{"num_attention_heads": 7, "num_key_value_heads": 7, "intermediate_size": 576, "norm": "rmsnorm", "rope_theta": 25500.0, "rope_fraction": 1.0, "attn_scale": 0.332, "init_std_up": 0.0359, "batch_tokens": 65536, "max_steps": 8240}
Each number is 500 + 50 x the weight over its row's rms, rounded and kept within 0 to 999. Layers, rows and columns count from 0. Numbers have three digits each. The size before them is the row's rms in percent of the matrix's.

# up: layer 3 MLP up, 576x224, rms 0.0908, rows 458-497, columns 0-111
# down: layer 3 MLP down (transposed), 576x224, rms 0.0743, rows 458-497, columns 0-111
# gate: layer 3 MLP gate, 576x224, rms 0.102, rows 459-498, columns 0-111
up458 088:549510473496454477504578493456515554482553471489489554559504424504540413436496425494568495602480595447498500506417532495554563549513443457466552530443529473602464469413406431493512534559537586455528482561408472483509410530468421423541478489487522462460533433540492562573489484472552494416478472412504466496507553477448500398488579515382
down458 091:543440406470526494465494483441442491506585560497444501558522529439510509427430506508596555553514576497513515555609488485485492441467499547495501510477509426507465567515427503540536497591522489519383409551556499520531527490445441431483539496565606450499459523444507433523442556555432584384569540538499512483524571479513527456542456543457
gate459 110:497570502497542426545471530539587589438490484399431502383446491534405474468583459476582517452449552487487511421558445413461434587454491505490437479529582491525502454468450492453481466524503567565523402552581432560423475508575504546449457499492493514531508469495498558564482590508523509475456508523498496425408485463415506468515522617556
up459 104:526506443411454563486465482482474553567461508541503556554542463539475373486494569511483558560503438547526486477490559475508445402569515471513448513514495464513547497529557461551489544489549473442455495535483390453552531556411481477501534523500528463453520481467561444563537558396506458583464456537474575490540469458568558510516479474416
down459 101:451446507613487461587524577418456518446504434452596478492532456440479573500614454454539485462455555504516435476548466430605485567430449537476502518564569537504525504492584456477491457644444492480503451468577495454482458512534443622515459592460524516558549564446511577522510464494472559493434409519559448468425489492368512394518525441498
gate460 112:483557488507433439534547518432453465429463440434500538378490521446517415578497480507537476498517515525463506514571433550393412534474564557468522433538491492557506472463485536458450498538560470512451463546549534509427403498626527456456529470469536490522515488519502490357563458515374464492533472365439466386459517508470522431639557495438
up460 100:467519535483512555451538522510400490491586461512487504517482470528598497572486521496441465514582501516595401459479527574490572478473563471521525502438563577470520531577464571510462503490488472457504516531507468436527497524516535467500514473545519531528468537466524520528461530506335574540488549487377525494470487495444429468462532549533
down460 097:489450531399495524419544538448541581466426541444494560413569540470456522468529473538461536532568528471515557539479499669519550468467424578543455490538433570479563539534465508471513513448638465466512422513479429452527529445446476559402487497410420541549508595468447506439508547525494530558545478538537575504559524477461495567510521589493
gate461 099:509583482581532440483441484455456551524489454499462520422558548505514454502557482556459540589481483455523526513518499529486537505437512506424511545529519519574504491476475506573520489549489473541432586527395547475570485480465598408500479559496428581487407402511559572464536511558474541426458544548456470439479501502510550565619596542453
up461 105:381489438483488523433491526411554487517446568545550559487547576447492520473504449509579527455526422526497473590524539537495435429488482614562464474467538507429492466429528547510435532557549485537497573488470491523448458524487481532587410557533534518514591584499490543495461434533455398471557485637493507458443496509516462486523476407448
down461 105:512621453419515557518410491350557519596463551547500499493556469464578537477521396490505472496444550438476554528562539500500552542488511546582473493447444534455485573482492605479478521591526490495483579495421460471529533461430435536440531554470574511510494585449479488502505466475422462530545513653420553494536467439506474587567501463573
gate462 097:545516538476498545467545507508476468535468526522488539408497587555449433429642449482455501471507570511493506477539470490399452491511494559447478564466426532512533554516474500578601459636463478484482529617484546445478528497552456423530532595502430457470515586543518468525546509512480511469495654494434463481458531503498548467560518510449
up462 099:505514564575479516513459515451558457559496533446498537635489425477475507492447459375519555534489439518462511594551493472493478552491413433554498443556467433465462511510429396509440524441464381501492442462530376477550494502444528505464499394459448552494468532451470454519567438445485483499556499477614429479582398568501487491455497511433
down462 101:547575539521465599549471487477475554539481449491438596580489470543463530440588556454498559516475480556592492515564439398592477455503491499495526377593552582551472537489484478508396534472500443539499458560461397401506429531590516453535489470489427605521529540472512485503524407513504488547580554570509480465472479535482530526573489480416
gate463 101:500632459412551539539514492450570497498514488478448404477447503462504423537520432477514622529490470425450460486562452503445587493523534510427505563514398454608454473467492485491513509460432502502457524543540424544397472458474444442457472413457490518514497465452477524495491551466505540436418537466447496510508459532551533476613483504469
up463 101:429558531441534482563583423408451541424491479526459546503494537453550516491416487480472517570481387463521528566481512544494528424456461475519443577487523514456461495500519440394465481495561571455503454488576516517482492507476374448487496526549494496545548551491532443565440547532415531476467471595481623554508445470644545554500540478532
down463 101:415483582492505556491574381488491566488554523517502475528548580475523609562562494558504483553562466538532496519534516426536481458482460477543475514441448513526474422565470455555454420439513557463539454463495560427627567473513506487567515502591528523475555663571485513513525484492474453513459499478510492546511453436529476454388545533529
gate464 097:582436460445539531565538459446570492487551551530348491544499505495433388570535427481445551542492493514518552493524511489525466482530508535456580454477433565460466502371502499418508528497537470572550487530502432541495514464438461476541422520409490515492497413515408519537492492436505472521463582355550533520528476410491498481427538461550
up464 099:418584555542531419480461521513515474438472551514483480490494466540538527399517452554456501570628592442531407562538520500537615449556479478446577565512463518459498533476453591536458567446520505498536582459457550414421473424484491420529497525532598357514545496457484509482466472484540533508538539462439529491446481501405504414588511470476
down464 100:572544381471514482499480369397468565525470517503461486528507499417492415531499545499521554463529511540550403521549555420423476443536499533522508508547510590516531512472567629447582474511494484523501447526511483445545495388524593455490493484540470554494518526495508387561553434509472508501549552468495480568501437502434501559503526497629
gate465 098:554452534506544496535576561456497547608531485478516522576544543581530482529489530377400580513477476476595520546469458397529571478464398491502521525505472554528463485494463480500474519478526507431562574516539498488541497529510565421649504460503499496454516459442494576555559446456529485576530562466616407477517539491513407538494449485535
up465 096:561492396468659480461507494530522514563521446468555438449504451546484494445555530543486385463495588482480467478493575492445474552582513580536489580433604517491612552447502576490652522538496478500494574484575604385502464542515458451482548499521487480433548520495542584477437555525543486499398549619465490506470517454522529513442455554491
down465 096:554556410501526574487454440555477476568517530459529490436541442465567492557434448446477476535509459342533512561366425473476349501542425511476427552502525501537454513452514443470422439522459508628506483449526531449440463487508579421485562514487557480454588479480592516486521450559517599494497518466508553499430447608541566597629505481497
gate466 098:617632524502561497604645492473556502446490576424477490426507512444530487504467556534418523569531563408430518537528499494516467558497543469550435582472454562518483607466529508417457407405486482564492559560470563432512429492552523424446519422453514526526494530421445512495455447458535513492472436490477484457469631437553463504474466478461
up466 098:478466479473531493461432510425578487524543520482492505521591504570519480526614497457465463517540402467452482482548504494498556439549439499547495483472499538480478499475467528459592539484404556423444685428485422444547576560468572648528471430558498575454555496543526465538436467477550514587519504575462463537512475445463493561418573459459
down466 100:509520528498568458584509460439582538414514546535543524476526483562570482471522499497449485505530548499476488452551486539553459546465408549516502540390447552453545545503515577433510530389489557638478466557469559515590506578431586462498559512512487508439573495488453466437427485489494491518450487530469503408493624463493503523409487448472
gate467 106:533498469491446459520560528486521522486486488531465544436532607445489452665549488543581519551502474417424576543601494406467447586530525531502482489515460472545580514460489488537540383478454472598527484495516505544570497474453525484453536545513424449480484548548622421497484416473566610526431474551528484440479529442574409424507454467400
up467 109:408469428447488514502479513431496423529427457503578521490456537430444454529495548574624445549453460497528472503503452447435449503480477562529429371475584416534474446459519526436536505625454467565517492473446504594548464465548499522558538570469509459467470526547489441443498488548470410502523584564422489485461476546431555503547547469392
down467 111:466532531447530506587453489505586508567449521495527451487537517452538491489506555450525554475456454549494467537540446544409613442466511504584479442505546484556573438450589574460485476524436561432471540519550421497513499535540507531526648567489490507559448460509519403518480358589411447457539523533504475486438554509494454460513494505444
gate468 093:443456418499625494495523461468539536580587604543507583418538548505501491489541535555580497440518445550582522512470504435482481490456448563417387447491537468546422525493524514484551474499526422448606555501460423526589561487487532503528483488529439563475407519466551514516464484547381531542514542524512485532559535474386464430397569484546
up468 092:474457537490466456544523510453503514457474495543534490472392480461441528521492537469475532585382436444508535390530488587521559405427479464564431479530544451522506526481528492594573466485427593446526476558514511391523555506498517482485543566517502495461520508502478468526550578509414540488521502613415468546446524487513569535510508581529
down468 092:565456472477447450445554514493477535499443430467535373487504554576508488531457519576528476483562485572425474399391485498570498490450510620422517430530537472441504457454456507515425525586462497550514450503557562554529475534452594446503489555487531425450453424460553513476522576519459548494481576414522489497584500471540538455539516439554
gate469 104:492546414503606463480512495544490562537516526534605545504574534504560444499508402441491477505535541570533503628520488543486412511527543522450480453508547535580474599484482553495443460641513519531497544561444548410428567567569575422495542533509539457503514508438649558516498515596461487451457534447475481409496551490495574507532509547519
up469 107:509480525459469453543426556453579426458431539487501572410461478433468509562552650487533474539483518453414460444546458507500549492474480474531491494501407498452555462561553408495548534422463440529532568443520473465593452520518524528479472450512473601515536537476371443487546489452551485541415498579521579521471498489455485488496419565488
down469 111:562507541431488425558500469502542460562496488546570555384474440489441523522562606465465463580449491560399474453525340505425446434438555506401560494558489459474603519514504466542536534419507506588487469520497480505466482554439588507521471437486408574559485561457434515401577490559581528555576428552482553564504455534566500529529480619401
gate470 102:576496517490512416613596474513504501422534459403480498466498519524522432416525500462422487533527511554478642529517539381498535480529474507490433613504441577556412500432602504507510440513518411503562491553543480489419458507478496483443495500413375453462449489509527472419460431522576524456488463478596452528536497533475506429517563489489
up470 105:476573461541529581481521522501555529437499511548452480467537427523627573558471532459480544518476493520492464532485471556499515465586591563422496514575544411533481519384480444554518510532603512486510507519564585523501525464492501434464480545481556550417509493481530482504541471510455552380407486433476434505429509523571621545447515520559
down470 107:562521441455470461544475523489473558393582397516562506532522550467533504520593529555510534568530497554503526484510621535540445502554488559494439512524495490505415521462517513475563551525512464454585562520521524476473452430559446450450508563468552563484433514520514451470546442536547567433446481431577495435452427571502523463366507465542
gate471 098:605495438484466459482534486527379444505564469493521433477522523427482563458583422584501543523528563465487604495410485511518495579511444493415526599478537526529493513469484458563425480472467492525417581473443491387599563498522504433556463496449437381481554429454473526437613555448514552477474536435575478412530494456504510487478475494487
up471 088:461515441459429509364543455494535544512458481550552462481482519498586510558445459548469454486539587575577523459437554542536468475445532456476579466515555533485519484495452487528586546521652413569497440516429613563476400421499499445516531564492478531335533568484504537623534489503461549530511462522543568509560543542534415592476511504570
down471 088:512483486442519486489471502460506486485467513543560548514496397511554424473484500461587605491569393461488501472496493453474497471506609410518415499518466590417497497451519549492489544505507482499543428542526545496411480471454498555454531432549568610439431511371489494520490399537489503442477489568539524496535424505518538507465455509553
gate472 111:601543559489444507518537535502438553432475518448468464404441509556535453467498418518451532565585589503445565477499396503504507512493546567355527538494481550529492553497553480535450449460519486434539513522466500425507409491522593496438491462439468435482469486453483548497457509520480573469491599427609555492548563523425509544560421567584
up472 100:586569508535452546582543522471473498543448526621510409527429419503514514520520511521603528491493454431566527504530483498501554453531595460493523533532487483509473433398508487620613537438425423514451521493523504493535470485533522499500477445571424395535547487510434530452611569559515410475489503480577508544512494421492511473495478554466
down472 101:549460418512543569665553513532461525523478483538566495458476466482498505576512480453615585422454527492496466562437491497339538535520428486564477536494504463479539536460564544384581530467503588537432557449533492541590485447541578498540472449514533561553515440515535576463555588536498525366478481448536486481563548506418588562486516531494
gate473 087:451544482543365479426533594562545538442466553481408552518444486477590517444466407505485477510519564589600475481521429465490562437590540499424450542464478540553410528586538441480512520442515448498535539525582475518469418467441512485477469423411573498432461450447539503514587540466560598537511479474569465490586504489508578491548500515516
up473 085:544481517521429542538595453526514490482501555593563454446428437498561429511488463549439529543584525444560581495466552458471572526548533454444548444485486483602460515466475488449432477557527463441402489533480455453561541542517473524549489481497434416456515519434506513496596494622537493414584483367426420480564526381496461508410492493459
down473 084:515406508468449490460509466542458412449543507498412477474480477507516514443510436482426467476573530514529453397530305440608499510497516529587488485478571485484425509546526477475522407518588463441399574484464456537501420527488510470407500481466549470488535524414391415494572473482411444511575556444491527362527577486444512465469410436518
gate474 106:410469425427520479495526545419524531603454463427520464497553580421417544622470551490475410504591450550472490498478493486461498503408452537514474521598575519546446512482473507505532446566565545437435632526472503522578555479475471520488483502551494509508488564503535422460524464519469491487475552440470592491468527501550526487441548571475
up474 101:412512445413441487554481557441533505516361434591596482411499536568497456461522434525413485480478567526533487570487449401542504481508571502506496466468432551517477431422572503441471531588461542603491422550475550497480530511500504486596544593484522458465495457527500414463432582513447444477407478467454473561513496586476602513579455546478
down474 100:508506545428490461599537531470522532524449487560638478549483587454476510447440479512438514482488600464622511413505455460456474477516464451493508368525496472489472504513530480491507559558480568443431563481458505547552529494540518451480543487448602560518523472449496525478506483407480535537436430474392401563433430447505596486376482509440
gate475 104:465442516458600465559485538496598534559472524478444576462376538396482498578568522436570509520524434499510519547503444518493441583493438401441467475498509470533454530492492475553468514418490491418563533530540520488528604530496522504479564370547488544535526502507418490575451580529470526518471499492545586548512520539499491340419480574535
up475 107:554541495578585547453556521618487575512497459440594457497552526552563590460479516478478487494485457520400506521479536534526589510431529439513492562571502547525524550480415409489433482556555446435405544454469582520470541620449468469516504509580479510566510594521564431455540485484525502449509527430489494431584497448436526570450463524434
down475 104:476521540568507468527443500563495518441458492468382575515512576479453579503478534477530540483508480447524574476506532512478583489445547419423512560517522493472543575467433539491415511543562547471507501524529556492530566565427460473505505476556468490528549607427532434466547478451531524466484552515468595517444520476512460440485395571502
gate476 091:583483523515475515539466478509623500465473505491455469360519525495511530515499528450618434482538507598555538498506383454462454484508506502505400419488536542596517460486402525511340437438508516503519509514538529580459590566474584533571557500460489594510503500505525439456507391505500467588545510507637371506468469461444462447494473502483
up476 094:559475576562544463544440479460520450482525475582493475535496500539530490521486456440542409408500503550425527467649406496509460564443557433529541531491502459494598448551605518449535533503630534501486482492529421496495552489513567537523434441516471494495466468564504533472468535458458511470452569431493454480477418549429552481556618466525
down476 092:467554466540393554473526570484430536546481489483534428569488528549491664614487484495472511585540416566536521437524602544485445548493475555471502474487506559374442545457523462525590474549474447501511482463447511523563558498480513527488567640498525466502503489500438541640467457504537541491506507601409510475472477515585530506490426513539
gate477 099:488409554516560496478593486412449461531475482400544461566514483521532386496479456410547490497498496567515545536513478428543569508510511564414562523503550563583446535554509490552530505451444426432515512473564504482405523480555538416495397502510514542531415517491469598545487442582570558605460526549651418402562584479404481478520500527479
up477 098:504572454485624431505493361470523489529432591500522581478560440494600501531583462504472542507513539520527540452487447503513507446487504567485576559549522575526553569556573501414537418468548568482504576481569470485473394512509434509485447611543538469424476512617380535441556514507386481432455549426528461554490537427435533434473475556500
down477 099:453474540540534562500606454539478455568481535474481529478546536494656459610559498545543542450479459463508467497447418474502534481422530532462474438528496537568445558566430560405514486510507580433532542513474466537444523501478495439537494524584465542563399575488408546567463475442557538547418452543567460532557510504454453468444612424489
gate478 096:584566555502521452510517563392497493511524555528481438574523526553456523442539434527433593625501577508508536535458521511499577552494537520462502532428418540501416590492436507506578522465453503535431494503457518420500440497525549482522492491473541456439482441442487574439503488456518618530508596445529499440552476355551497484530578572349
up478 095:478483490501534408446493530440577441486473460596455457549509561442497465451439503454525447546443498533530432539476518495566587667451547515381522490462504491483476448530513532571453552435514540413508429557502540547531502526485460476504481601438594528461492447505531464558492574449474579438460461541459446519603523482479519466567421485539
down478 099:586465458465469430487521540581450455536430416548455472498431472445578425450510481477484442502476512565508461526426422558507545566574625475429507518525593454566495477541556513539449501457460527540545530510478487500494538464461507562508546560590472511515499495515417514503483550517510404487449486501433438494520459488489441532508445459461
gate479 101:450499510512436413547551586528551505398526537450541517430512501547457382497509476480543409477464530444530588545515471558404499568475524472548417500503403497565493506576491331518507553482489546484539474493530492512486473595460440434422492448537531553533535382483494422495468558498457574526454531545457521549526521400527432393571453540587
up479 103:576613592517534507576464566515497569448481507424571468407581544409564441478493507515467402519508523644568516504492507495525540504506570531476511454410563504504471528441552502528540455530576543523488415545489574570405392521631451434486529608460426513498512480518499555466584525511393551536440403432471480470484449501489540454479516615511
down479 104:582470461486606512571481436395504484436540465485486624455451495512535524568522458557616431538441531516612552522452510425432512534471551447607473421552502505527516557404536515481549459458489472477514505433542438501641448554494591484547534528551488482589432455547468507427413460471483402452554479496475538535477529419482586487571461516460
gate480 100:447462481486592440494486485431486550554528500509556479486577515504550506521511481541460568505587429455514508516540442565391500526437467507485531445453559563532467542542458527471474606607534536485424532509528511449479549434433513433587439528528539510534519435459567502483578490575462472499582499552467559431442431460612543519515543529462
up480 102:533379380456438511471516504380550512589571463618463488522476498508485435541509426473453431520467518621419521501537437421552471443532401533525500470507511445446561547492434463457470528483472489485475488498486479507502494486494532527382396533466441531498556484555496505492510430464438502428547544500525491608423581499438620591486524487441
down480 102:495446471526446526467518545420413511408424493483495462446492477450467472402500432415495477552469479603461548505526432493548458511539408581396442509539475470540588514518472495427383527636440538488536423521496472436535463451510517576410506405468525425472488633572547486517444471473432485476583499524541453515435593544475541579551461552520
gate481 098:527534399498510394565421507537569479488507496468473524455502468485407500485531494556515503496488545474408529549520461418395545500448504553444534519461477571525529520423540402452508493615463480495554567532535485494527529434447549498424549456522451491517534464581505555424428495433553593483472549521445512547455446504468566497571554549538
up481 089:549576493458525507457480482450538517492489514483565389553509529496451440519516502489463586448398540527510457453481479517497561607464468516504533562501523524465488507494538480398509491507465476478453470529613482559475488461480488457536569450505502485425549465548495417555497552473554447527379540496544453429412445572535441468408547563486
down481 087:572554399502532564466553542543554502484526517583521592405450543587443520572474448459495544460519467549463446553470547571454533463557535542413471514491539418572500462497484514444517523537573420601531486514573520480526450527404493507496519420511560540494467529485385415509493506469515519467413512558513426518551483611544467536487535448525
gate482 075:441419438478485505542467563478463469555497500479447507520521516470547472507443565451561569509486526525487620516491441475495432431468557479524473479579648511455512495522551469452537490420475380479493618568436485507529463540532509599488452509397520585418473526578472498627535548457425476475403489539545514458528444471500511450419443535515
up482 088:402452543614487492469441541491463449497446417429545494540499418586551397435518551438545504507528508626474553492450524463565552525494481533488486450605517530513471379484588435517446495446556503545532424529498417568539604473490510556501534448515398568487497474608490561533376531554524469554437466546585486515513511519421409457543518506497
down482 080:519555426415506476477523464489512469467565568601502466494501572490502524494526491534481501543526450442438429497451456487564480480518518549510495597437450419520577622529473547480443551531508457539513613494500497427425377445502523452531567580538553449566573466442509466493517467447528456511538582452437441473457582530494551611484486426490
gate483 101:428468417457569527511533418533467525530483519399585595505495464516467463452493525385522515489536449555474513464543530481391513455523496500469455586598554481548469513509461492518490480586493520519553518549573481516551599507492529455507474516497524541447399503556538558510465507582463460485499524575466541543479478482532593428511541515572
up483 096:544493456480353510523599552632392531402534514422503548491427522529512533563499496510458479460459544428438536493486485560502484563569560419583405588578516526527498605497510492477487512422613509496503494558546499546500491495476535486480451467576464489503541551478572470475503547587531532479482553471541427498471492532496505541534520512594
down483 096:562631488575450383537496534463381502490533506540461473529453407553623592533526552486546477479481504494444516460390464590495510506556455511535508550507508514479558586460563421471458486477533507545601439517521474585564583444402480423467514525514511511504508532458509403448429534516503465498522469441496551510538431503515485572511399519469
gate484 107:587601422517542539583515511447541451470533483584487532495485508515506485517627540539490576487536522488404410502520432417480545522474588547474502469533467510548522546569523508458544497417408505482515510515464539492496499463389595475517533478476399494445562451541451541540532501417562499514400662446456468511471523506443491527575411500506
up484 108:546444620488432559510453497497510499432508414464466475482531572501565445536631432486414554454514491518582567509492478481487474513380481561511481478460553550550506470409479468523507466484474425503478545532473609522472510482402498570493584432453417522506507427483509546513519540450578551414493494493545508554431492571486537446528463508514
down484 112:518424496521465559500453532463533489456430487449355522383499436495543464540505625421481539522450486537556442510482573487455522478485450474490515512395547531505440461487461508511522454561456452498485519535549590496476505491581454533505588528494445550525417470484518513513477510522569430490483444499527448491466386558492555539498517459488
gate485 100:474485475370433529586535434429590466533500545454429586420477477517477481379639518484574561476541445456503556534515462534460498566481427506374413492477518454502513580587466372512576444455486425491535517478501434528491563503467524605472465383568503570492480492509509468527518440511539557558492563521553441458427550483518455500526496514525
up485 113:404499503504434425468469444519471513477427562528569505544481411493516503478545559430483633501541455534462552568510478490497549508437521513510497482484456504590549490443502405621492500412506490455510506466501487510505411580464527572553460516532503523400482535544471434440580439429466515435536494302449524477428551473577547511563541462466
down485 112:501444527522433460443488504461456526526479490530470464475491538442480461467502470492487572420565354488528576499556537431517569448447501541427507485417527500543543512473497464608522527504433393460407565476590569518524466518468462501491428418464497600397574555463466513473595399460495522568452497543473543468450589524504456500519562470561
gate486 107:427482432481590511474552551468453474529504455486633517514529574434453478445515486536543430548542515513498550541548443503492515496461460491489592451517512612524498443495437535506460495566443518521471624479566546436587587526505563497553485550506514552513529555494577441496483475553433570564522488618459594405552424433480525478443514455477
up486 108:533398480530524521494452500547407513486426482547497522513539501545523362514552451487605547571543471462559576473461547562448532412547428526489377567497419565461450467513464542597408499467507506384562508482490514495476573516475498489515478597526511510440461513541428477443491505509457458525471426507452546492496513592498541351507535608563
down486 108:498519443506573411460532446507495427470419478485433508469638472461540371527557541559475557528594527434527511583449561523487495475466590445442439520458547521523384471461567459539461541476525523484541488421453425476476478537459412528510532461492523488462473612450457532519543539497460497538421445502479589567429478551473479405474528553491
gate487 095:535529422451593454502536442510562567464437464503592518433576536479530516549548545508493532533549418577388509484558465457538434535473473427431528481495435490475443540456516489504453386545558480488574570507558594441451497502505572400519475520485488480480520467533492514502512509533428454479520460438588428547456521481509544554531440435510
up487 097:559590509605496451443488502499437478497616512500502567524527461495457513495477439532564471472441534452505506505531543507469525517498473528523509562556609581585486444505517463501444562550484415490444471503511507458462512548552417486556464480505539481446436408420569539445516471497617448484435510591461462479513361504504522480557451514426
down487 102:548549478571508482400588498440500538471541446475566479513559526532458472485403440553430511539414556511460436596541543467429504470492551480493504503541486540586517477414469429563452458563532436466496502504493530517461500582515500390547535530457501485515442475542535549478477546519547517480483460447526482548520550515579527457582390462453
gate488 102:606483490488468466509539499472617460479403530385364483487461536524546484472538498469569475560510574537553479458512493530524581553517425421416529498448424521518481485469507449512448459432555502538534530551520511471497470502526475498464448516430483500470522495430431531514559404564557612526525497438553441518438521459538502538555526584479
up488 099:414484406478533485486436402520550461448530525461517438436490595534503520569503450455592528513507457529459470551511463513506541579534535550490449510438415477480463485498506594414425469459513518530490487480428537550605557454513459641518507461514463509436565418491441534540513443553501495413499376460442498624441557456414501531460465474563
down488 099:449504448461557470428460426442450519556575525464485516529531495523498507508489463576447474503441485545450430411518520547600432424509564545509484530552483463483504518550584624519524515509529496457509562494472561569546547463534445587585473430582363506483532494531456456512574427477489374464557557390438527541505403480503575459478532472459
gate489 107:525520510562446430548587418544400541480566566445523455478512479528460518433432495428477450542539470438533531476481405530470530516488545545479483556604422494496501481520448503499491473492486492532534511571563499432501511474508530470604563452493585412468457435440452505568548479486489546537458573480548429518500570521578508512549488513589
up489 104:513494510399435387458474456517453499415535451543541487453526458521587542482471463463502460524459381513568576539497513549538419545527569401461572497550468377527478423561519501542532492577447477495523553532471453552552371499489492449469505531538565543486468447429568544493533450482452565616449488515542566561462504550517522538540505521565
down489 104:514525546474531430499562536485542462391550427508539468445575469487475435540573507498439451473523448442506611473573557473516491477604517515510497566494485433436503520503530547564480473539513406529528484339492552511541433525578510500432489594527582573655452542516533494436430479516530567553490454537542505519429509530535562502552507532551
gate490 098:550554418389531462570511520517578528545505503546467470442527452481487439565524537522517536513554499552387522543441442435517482556581505527361494513453545551552488555446532532508534447637462532468507519494494548414521450518460510476525577479485512505466453549436506489454559490493333536361459513507389536464556577480509510407487498510515
up490 093:534473553484466515445493591505409457464529458500497460482610526514523618556534490418486432567505534507520471518531454428505532450448480531515542545443491558510453466510369467530507560422425507421500534534476470436576500526454443533553544542502475400471487602555570520439525487448548560477567541524433430480455506461438530540502554552369
down490 094:504427476434457439528424547497544498511455536510477489564590459536521464527476513483462522538497534482504505476478424426569463524567440496476515592495539541497489521551577462504477474546457520516490493475473548413527451550391474460550521502512524469436384511482528475449474527452401487393598537560476546464590513411440509455481555592465
gate491 106:522528622490467473508621516520480577424515562449521435481538547459488477555462513436399506514525504488444478404535467502440456523445483540495531493516473543485502491502514511442481528564473447558503382556552477519543511495532497493405518403494430525422478462496417461474471502476481519463441565537511566505575500436509549473481523580547
up491 117:583532509497562580519404551517537510452547437530501520480578508460501391519520618420541420639428493556430607428506451425452539508464623573523596522457446498499560493552500427485469453531451564509520469460557534510504478521401532491432503468575483523493454452487515508504490566431486470462457451581387506436406444541493571496454448480454
down491 115:568585519514497442522501549519498520481532422448457467443618515536449411504510476421469370615452531446429558405516486539447493538506554486490436437420452501477466460476572439534499488474503517476615487521561552579594506421508470533426444511507457577547450431452401489478428466403401484439535501487480490439489510525456498472462454552462
gate492 106:472537569503536514521504460524443513480498482536527439431531472533504497671571541436471461589487458501474528472488448570418481525452650523532486450543518512519526550591515472540416482513540504545510487598577599542548510579510556524419575470482465536511534522452491501526541521546534517445486511462425400442502469487450532423464524538476
up492 110:476511466510430522479596439419519461487487517497434438398537470479539526524528526518600494416505475492587489471517489520449485544545578368463450419596530464463437530489572471498534474401455455592562499501526504505531446511583547490471518464501533554470589499452434470555532469538470432510511422413523515462468457476518461421595482454492
down492 108:497482533530427522434570574488506490561484572473430552551541471504490386400488512500544505443562487525513420490595490541519474528523409513512408496566449453443422509412445545492527419603448494489473495458487566469403484503536439517420502464547550468519486466501469579437496543532515428601560440514494518450453587457572428594572438400560
gate493 100:507536529377497483509463572514465518507530457388417551407461553427436499511608496509466485542549467514503484510462466346476410511578522527499430541439423560528446432493466472583473478489424514535458470462503470447488473542449537463522414464510550507546562420442589501505612473485557507514506512514572363546472449460548479539626536428503
up493 101:528514539436510480456485425490485515561600527523545495499578564515430489559499504433527551497469481471536498588465463482542495404540509503466398529533516512484554480420446476501496600499478510527435571480441563494525572523544511463608525539586475526520589462467481426468576520359548395459548494462664449527519486477522465542595540499490
down493 099:497414472523494578498564475527487545470498587505487471358540423456547545478568448485473492460476535545520503535506474634478609534563473514505475407443557456510483540495410536505551531449548509521368521523460486473570547430580429602582608486533481586435563506481485492512394530454486378510523595478535607572530531436475596541500497470447
gate494 101:438510478468473489567462448375506526533519468478457553432456479505522370390459512435577554489461405566404513500487381502375433518483605547449338485514536508509482454446546460536448465616497481480503504535474486430545496512465492543433499538478442522539498499472531445462501587596465418463440553598495533502384602498525608445546537484451
up494 099:600515518525490473544473487544545467533570518478457489507565512470366522473470466451454455497506448409439464463475530543470412606576538517563502571458587343497433516553458460449550576493482387535588536560563498519542469465520539589475532452462524442475595500491520451501348522498546471570373489431461491464509461474506509613451461618551
down494 099:580478532550423407553453476448533468523516528523449499538511560515482441521518459490502449498445514547422493453568528474593475478481568547456412554439520517453469421423499529465528483410484483554514532586550509616554560501577575507556453596541519556479439527557423519579485472520392593480518535514479525534455526503448558525542519555453
gate495 109:455519486422496533518561418525485541429528468528407489489495568465360473549484457441446417510521419577477549488567514557452517545443487494461428562557455520534465507483432494520489525515527578474496438545510411488504499530434578495415548479483387447566514468485512579491524552526530518399481586498496485511552492503456595511549523483597
up495 100:490592523518576463528428439432534513515525491473452562578437512512469492508455502450597556420561513469586496435563510468513516507460508441470455558480500475536422558470512609452438488468487569548496471554497516477452468439533564508490499486489578484459548529403423424562696507570446518538507463532510471428485456484462447509551467400537
down495 097:499533482515477471577455464489473497480549411417531530523446522422433482398488525581539502532459467404417391520534497507507502467420510473499479505441493540543453453426373605539495504418441421504457424538559474533431561458493516476425498460560442481536578489459482362509518499509519464512362514538538502443389463587429471499536437501464
gate496 095:449500436562567420490495530494492496517536516525511603492550426442440410578521494493511506515504627540420555471473455489459456571419621517454478562564594541536419519552511432520513562492542587421460486545571495516487511515437551573528493493541538502439517527597451586482585562626483517493408482416438511496482470417572456485471491600510
up496 094:577488468454366521552538526481503468475504517413435556456480520566432462484460524419566498490468507419450454468423410557516532520533496476525459498555480428432433462414553361495427550484490592478440512514507443500455455513473448569462452478442570444600491559592426567528470438527490520453470466501497572480585510479550527455444460558520
down496 094:593496560438496432536521447508510577513457502421450563608495454579512605473470512463402516488459497549506482478486502551459534529561519503493497595434497519372395496500493459502483377520551505562419558518475457484512506555511428476488408520470443502513513396483487493522526443504493474441502402603387523522447534507440494464445518414502
gate497 104:534558586485562406504502490548442559533517476478584493514465464522512541423546468561387513644510548465529576501476421464513501537454496538365541551543450482504487554442458469484483491510522500464501531570576491409510500535484504346524534495469471422417459421524466539441489567414441523462566600386490474517519471411602505485465500509525
up497 100:507518492524555518489455542486579459439486451439469480473511460467506458512544458624534528538551549470551466457547536495490607424431553425438498549480531531471453502552563534478495553516473510459446471555482497499530472496577538419527464428466434424427563503498580566510518494518584501523520411504542570537544478475495458528513552463558
down497 098:526420450516499483498548514427516446490484522451506450541514408426579444480502417535503494560448437551572575592435492526536475509502603413517486561525525484433432448439505620533587529583533489560500445480437544501542521437560454457439426427486474527563538492434523475481521533529484525496413534476513509473368377467603549449516590543588
gate498 093:530505331455504522534490532450600546501474482540483589461499535473510416451523504566596511579490530532495572569512497495497595468521510565397419469448396583486483513411479558502448438469554406404523536490485444445504487543542467514498471581464462571501540455478570531487491397503526575465512525576467490455455510487493531557560539496456